Weights of a small GPT-style language model, trained from scratch on English Wikipedia.
Size: 5 heads of 32, vocabulary 2048.
Training: 268M tokens, 8993 steps.
Each number is 128 + 32 x the weight over its row's rms, rounded and kept within 0 to 255. Layers, rows and columns count from 0. The size above them is the row's rms in percent of the matrix's.

# layer 7 attention output (transposed), 160x160, rms 0.966, rows 144-153, columns 0-159
size [106 100 102 101  99 104 107 110 101 107]
[[136  84 173 108 117 107 132 121 115  77 123 114 119 121  62  97 127 107 197  92 102 150 121 107 184 107  65 119  94 142  99 113 137 115 113 184 116 100 125 115 136 136  63 126 159 168 154  93  86 140 131 134 104 175 106 118 103 135 180 155  93 115 178 169 101 119 163 127  90 106  93 138 131 152 132 170 112 150 142 149 118 163 120 192 120 103 113 127 117 116  50 109 121 133  87  76  28 111 136 152 115  47 155 133 133 108  91 132  96 180 152 119 152 147 151 108 157 139 121 147 148  70 187  57 165 195 140 145 136 169  97 114  98 143 128 136 146 116 107 144 134 110  56  78 125 147 134 212 177 117 124 133 106 164  57 108 128 129 125 137]
 [108 133 140 136  70 117 186  87 137 157  95 160  97 115 109 107  82 148 121  58 150 170 138 174 142 126 160 109  98 124  96 140 105 139 105 164 123 193 126 162 136 111 157 128 120 145 125 128 132 132 187 105 147 136 169 153  98 118 116 162 119  85  55 119 143 163 136 109 103 107 129  78 108 157 166 122 113 110 161  89 108 159 115 150  97 156 147 157 149  97 168 188  82  69 166 140  93 111 170  94 104  63 146 145 161 146 146 154 118  85 151 163 160  86  94 116 193 171  91  91  47  88 124 146 137 117 129 237 124 183  89 130 190 135 122 115 178 113 129 105 125 136 142 157 100  84 136 114 106 188 130 113  70 168 140  73 123 126 119 114]
 [107  83 145 141 104 137 181 111 162 128 144 139 137 111 137 113 129 177 117 194 148 126 192 104 149 146 100 150 158 160 105 112 183 109 105 104 101 135 120  86 109 170 132 198  88 130 150 127 125 100 130  53 140  74  54 152 161  44 140 138 107  67 160 102 111 104 163 162 161 127 140  74 139 113 133 145 121 170 149 103 116 154 117  67 124 118 126 129 105 122 155  76 129 114 145  73 167 169 137 116 128 113 151 118 173  92 145 112 168 161 182 103 138 129 103  90  47 155 103 127 120 102 106 115 122 130 128 114 107 129 115 126 208 135  57  64 201 159 124 121 163 103 129  99 150 111 147 201 150 143 131 167  99 181 177 153  85 114 127 140]
 [105 131 108 126 135 116 139 149 128 110  87 148 214 175 120 154 110 165 123 115  60 149 136 134 164  59 136 168  84 140 158 112 103 111 154 137 157 132 130 120 154 176  66 161  91 128  72 103 132  83 115  91 202 120 121 136 135 133 180 141 175  93 120 161 104 128 105 117  83  67  86 117 148 121 112  92  56 105  81 187 103 101 162  76  98 121 160 109 117 129 159 116 126  68 121 131 142 161 161 100 120 104 129 169 144 114  93 102  98  84 142 153  83 126 142 155 105 122 135  93 127 136 120  93 143  95 170 181  66 135  99 123  96  91 118 130 123 164  88  82 132 110  85  59  73 109  57 113 128 115 113  82 103  86 144 188 154 184 149 138]
 [104 163  88 138 154 125 128 160  86 114 152 171 133 178 110 162 158 129  81 143 143 121 161 160 119 130 149 122  96 154 187 176 112 178 116 108  91 157 153 129 126 161 131 139 126 157 172 109 149  64 110 125 118  64 160 128 140 138  96 156 103 121 175  55  84 101 127  77 116 137 182 154  79 188  93  90 115  78 160  78 222 194 174 158 131  86 102 149 125 128 102 103 134 107 120 187 146  84 169 153 181 137 162 122 142 116 165  88 110  99 185  96 117 128 102  55 101  96 107  80 166 104 135 115 162 137  99 142 114 120 101 115 115  96  97 162 118 164  99 130 114 114 170 130  91 158  83 158 120 128  84 155 186 174  95 139 125 137 121  91]
 [180 119 131 120  81 101  69 206 121 115  92  71 130 152 141 101 131 179 128 138 167 151 102 139 100 159 110 121  83  77  97 108 144 158  86  79 139 169  90 169 128 108 115 110  69 106 135 160 153  92 133 180 107 116  64 153 153 192 185 126 120 139 158 151 156  69 118 132  86 107 131 107  94  69 161 161 150 128  99 114 128 135 129 151 109 178 126 133 171  83  44 143  87 154 159 144 115 151 149 142  79 152 171 118 136 118 137 131 144  96 113 108  97 142 167 139  97  75 136 116 162  78  62 127 117  89 127 178 126 135 141 108 172 165 133  98 122 125 148 171 139 133 158  89 169 121  98 132  56 135 195 100 117 149 105  65 132 118 115  68]
 [110 116 142 120 103 127 100 157  85 160  91 123 105 167 184 129 165 171 130 123 114 102 123 136 142 184 139 106 139 155  74 143 161  88 106 165 187 113 210 134 162 105 152 134 158  67 162 167 175  77 160 157 176 150  35 144  80 118 182 106 123 129 118 118 141 129 131 170  97 146 104 155 111  65 177 101 141  79 136 134 154 157 152 122 123 138 122 145 132 151 146 159 145 188  99 113  83 135 116  90 130  92  70 125 121  99 161 126 112 175 146  94 107 206 132 133 142 159  84  90 160 139 116  99 116 144 131  95 132 143  88 119 151 141 147 190 153 185 174 160 137 108 148 101 108 195 115 129 118 100 134 182 106 204 144 167 122 102 122 191]
 [162 154  94 153 109 146 138 113 130  60 179 141 133  84  90 102 130 172 169  97 127 182 120 100 134 118 129 143  95 129  82 121 133 149 132 113 131 147 120 126 140 105  86 141 118 157 171  97 188 214 111  81 103 165 144 144 150 153  87 165  91 179 162 101 100 123 118 166 180 112 137 135 175 120 106 169 180 103 131 170 102  94 179 104  50 108  88 157 162 101 147 114  64 119  83 173  90  92  84  75 164 107  95 122 130 147 104  89 121  86 161 120 115 159 130 118 150  59 165 111 172 141  90 131 119 146 194 161 117 129 150 183 133 207 115 147 173  95 106 170 122 143  95  99 121 169 126 141 128 119 106 138  68 109 112 176  92  94 127 143]
 [173 141  67  91 166  62 133 181 108 173 167 152 217 170  95 144 154 104 122 124 136 131 114 144 153 130 112  68 139 130 155 160 130 122 104 157  62 120 150 189 108  97 157 105 146 197 146 129 179 132 115 127 130 132 125  79 107 140 120  69  96  53 152  68 155 151 131  95 149 106  95 154 160 142  97 131 150 109 117  94 125 135  68 116 154 134 140 128 101 134 199 169 159 125  86 105 181 175  76 102  89 146 118  93 156 100 125  93 145 145 199 104 155 106 167 180 107 151 127  98 132 109 135 106  77 110 160 139 184  97 127 115 121  98 129 104 169 111 153 166 126 196 122 152 133 116 173  86  72 164 144 114 102 136 140 114 159 160 160 117]
 [170 202 103 127  62 149 138 106  91 100 114 130 107 157 145  86 146 187 155 155 189 109 144 168 177  64 141 128 173  85 174 148  96 120 102 112 125  93 157 115 177 133 118 173 160 131 137 129 203  86 146 103  54 112 141  84 136 135 105 120 112  99  97 148 141 138 192 130 147 156 116 118 166 130 117 137  97 159 128 156 190 100 134  51 112 137 168 152  80 164  87  74 142 108 155 137 104 194 117  94  50 141 151 133 116 136  94 131 120 154 101 127 173 163 114 113 157 137 175  95 168 134 126 125  94 108  85 113 146 128 104 178 134 124 190  87 161 155 148 187 137 147 180 136 111 104 110 146 142 111 112 116 145 109 126 106 186 138 187  93]]
# layer 7 attention value, 160x160, rms 0.385, rows 145-154, columns 0-159
size [ 92  88  96  91  99  90  89  96  91  91]
[[110  96 128 128 144  82 128 153  97 117 128  80 154  71 148 125 133 194 127 126 240 111 157 103 158  87 150 111 138 129 143 140  84 143 124  64 142 105  96 102 129 115 140 135  83 105 131 163 149  84 119  97 130 129 153 133 177 155 134 151 118 134  79 138 103 162 205 123 110 122 151 105 141 107  89 141 123  99 172  95 141 157  85 161 170 129 154 157 142 148 188 182  69 119  99 122 120 146 117 141 128 157  95 112 184 113 171 110 165 154 116 103  71 117 153 133  99 107 169 108 165 112 128 174  79 105 181 192 153 103 145 102 154  60 166  62 134 105  46 112 110  82  84  91 145 148 102 100  87 114 127 105 112 100 158 176 129 164  98  81]
 [128 148  40 110 139 151 116  79  71 130 132  96 137  76 115 156 117 137 126 123  83 157 165 143 169 111 117 172 132 168 116  94 127 155 143 119 119 117 145 165  98 144  87 120 117 123 126 101 120 115 105 130 141 101 187 147 112 102 123 150 141 129  72  45 172 117  82 123  62 113 142 178 181 170 161 157 129 107 103 111  61 111  96 164 109 167 151 106  86 135 130  90 133 133 134 169 164  76 141  94 212 105 100 155  97 129 154 146 145 129 153 164  73 169 146 145 147  38 144 153 153 108 130 105 180 181  94 146 116 166 117 116 118  96 185  97 116 161  80 125  94 124  57 102 163  92 128 120 116 162 101 178 139 139 113 100 136  63 145  82]
 [145 118 170 104 123 112 110 147 134 139 145 143 154 146 163 161 152 112 111 165 159  97 147 134 144 144 169 123 146 106 145 126 140 136  75 136 139 134  92  95 161 108 155  84 122  98 209  59 151 192 122  38  48  97 120 113 100 115 137 142 123  87 117 151 139 145 101 135 132 108  84 135 132 122 122 156 147  88  72 109 153 163 135 149 127 154 141 175 100 108 118 126 183 144 188 221 144 139 137  90  95 149 151 122 102 127 134  33  62  64 161 106 152 134 128 179 179  99 140 102 100 103  99 130 154 110 191  99 118 113 167 141  89 186 166  59 120 157 111  97 154 145 109 132 179 129 121 108 127 138 123  97 177 115 161 110 153 171 174 161]
 [117 111 111  90 111 145 156 124 160 150 120 105 132  91 122 157 153  75 118  93 137 196 119 131 124 124  77 144 116 150 126 137 132 136 133  88 102 142  86 120  95 182 107  95 127  61 114  82 128 106  94 136 129 135  86 190  98 146 116 132  85  63 164 151 193 185 136 126 165 104 145  98 126 126 119 106 108  80 193 133 164 198  90  98 141 108 189 110 101  90 146 150  82 115 155  89  89 128  85 119 100 114 118  73 100 115  78  62  86 124 160 132 169  86 106 130 180 132 123 137 155 145  74 148  68 107 173 106 115 146 155 119 149  86 184 118 165 125  98 204 159  64 166 116 126 136 134 155  78 165 107  81  89 180 138 130 147 149 102 122]
 [153 164 134 145 160 110 171 117 117 170  98 133  86 159 111 100  79 164  90 128 115 136 131 103 151 154 119 138 141 118 165 118 132 132 171 137 138 195 144 101 139 131 162 100 174  49 101 112 162 118  99  96  92 158  94 123 158 143  58 138 183  88 203 120 178  93 167  98  92 131 170  66 172 116 120 116 130 147 102 171 148  98  87 161 107 139  66 136 180 144 143 132 185 158 113 146 170  98 130  86  61 145  83 161  42  66  96 116 155 118  97 120 195 149 134 149 104 138  63 190 132 151 114 139 160  91 152 104  71 125 133 130 110 134 177 146 162 138 175 162 143  78 133 149 155 146 166 113 125 162  98 120 131 145 109 124 131 125 100 135]
 [138 141 153 115 124 124 160 168 159  85 141 119  94 157 154 106  78 127 111  80 134 109 112 125  86 100 144 100 122 137  83  69 160 145  98 180 192 160 125 108 186 170 167 196 112 128 153  92 133 110 148 125 112 129 121 102 132  88 143 194 100 159 142 148 113  97  75 155 109 148 160 144 176 155 123 123 135 132 182 105 224  90 146 163  75 149 142 144 149 139 134  81 114 140 162 140  43 121 161 132 113 173 110  80 134 158 148 150 133 104 118 118 108 159  97  97 164 121 151 113 105 130 126 123 125  53 111 126 180  98  96 120  90  52  93 114 113 153 104  83  70  74 126 141  91  75  57 101 125  92 101 165  98 159 161 100 158 132  92 158]
 [ 88 117 120  87 146 171 108 137  45  95 104 114  69 126 121  97  93 118  89 138 174 193 115 101 145 128 188 146 113 118 106  98  96 175 190 105 153  73 145 127 113 159 127  94  78 168 122 124  92  93 114 121 190 143  82 141 141 202 114 175  95  93 118 132 189 118 122 168  79 103 119 100 125 147 171  94  92 100 120 141 105  79 118 151 115 129 108 146 128  96 159 140  96 221  89 230 120 129 125 134 114 148  78 128 108 135 171 151 120 156 109 167  79 136 151 120 138  93 113 119 133 140 113 159  97 158 165 109 109 109 159 151  58 120 111 184 126 146  96 163 106 156 119 105  73 185 166  99 103 173 127 100 116 113 108 141 135 154 146 142]
 [199  48 123  74 107 118 137 178 143  96  97 136 140  94 136 166  89 101  89 175 149 133 137 150 127 156 135 118 100 167  88 124 103 170 103 117 158 175 157 121 105  97 126 126 108 112 105 189 111 117 138 192 142 119 105 166 120 121 121 113 111  75 120 147  84  99 113 103 133 143 147 140 154 164 103 151 119 140  94 152 184 104  91 103 148  82 120 152 126  93 128 139 194 148 141 153 209 129 100 163 122 158 112 136 156 104  80 142 121 147 108  70 132 142 180  81 101 132 133 136 102 118 111 154 122 154 118  78 110 145 122 136  61 220 103 127 173 106 128 192 118  72  71 148 154 183  89  92 143  87 192 170 146 132 160 185 139  77 172 117]
 [155  68 155 145 128 109 110 200 136 107 150 141 173 115 172 137 157 169  79 105 135  71 155  96 112  89 178 151  80 155 169 164 172 108 163  85 142 111  63 116  97  86 165 141 121 102 153 145  72 116  44 129 175 120 157 147 178  75  82 115 105 150  73 179 183 123  73 111 150  78  90 170 123 193 164  93 100 109 146 199  88 114 102 194  92 165 143 135 160 109 133  98 128 168 134 105  85 131 174 140 137 142 121  87 155 132 143 129 147  97 101  81  95  83 151  83  80 121 125 128 127 129 166 130 138 106 145 102 153 177 136 144 143 119 108 179 122 149 115  80 163 157 139  97  97 144 123 156 147 143 138 135 132 149 125 154 118 146 151  88]
 [114 106 130  92 137 135 130 140 136 138 150 149 111 156 155 144 187 144 109 131  95  99 142 146  82 179 125 137 136 103 138 128 123 112 139  56 116  87 173 101  98 108 121 140 173 161 124  81  70 210 137 116 147 147 120 159 114  90 143 174 138 192 176 127 177 157  96  85  82 160 124  86 120 126 171 142 139 110 142 116 126 186 139 134 127 145 212  78 140  81  99 113  93 168  90 186  81  88  64 127 142  85  62 137 101 141  93  86 136 118  92 132  95 126  97 151 190 143 129 115  87 177  95 120  60 118 155 138 154 153 121 136 166  55 132 174 115 168 141 124 175 156 138 166  91 160 135 111  92 121 167 162  87 110  68 134  91 135 117 137]]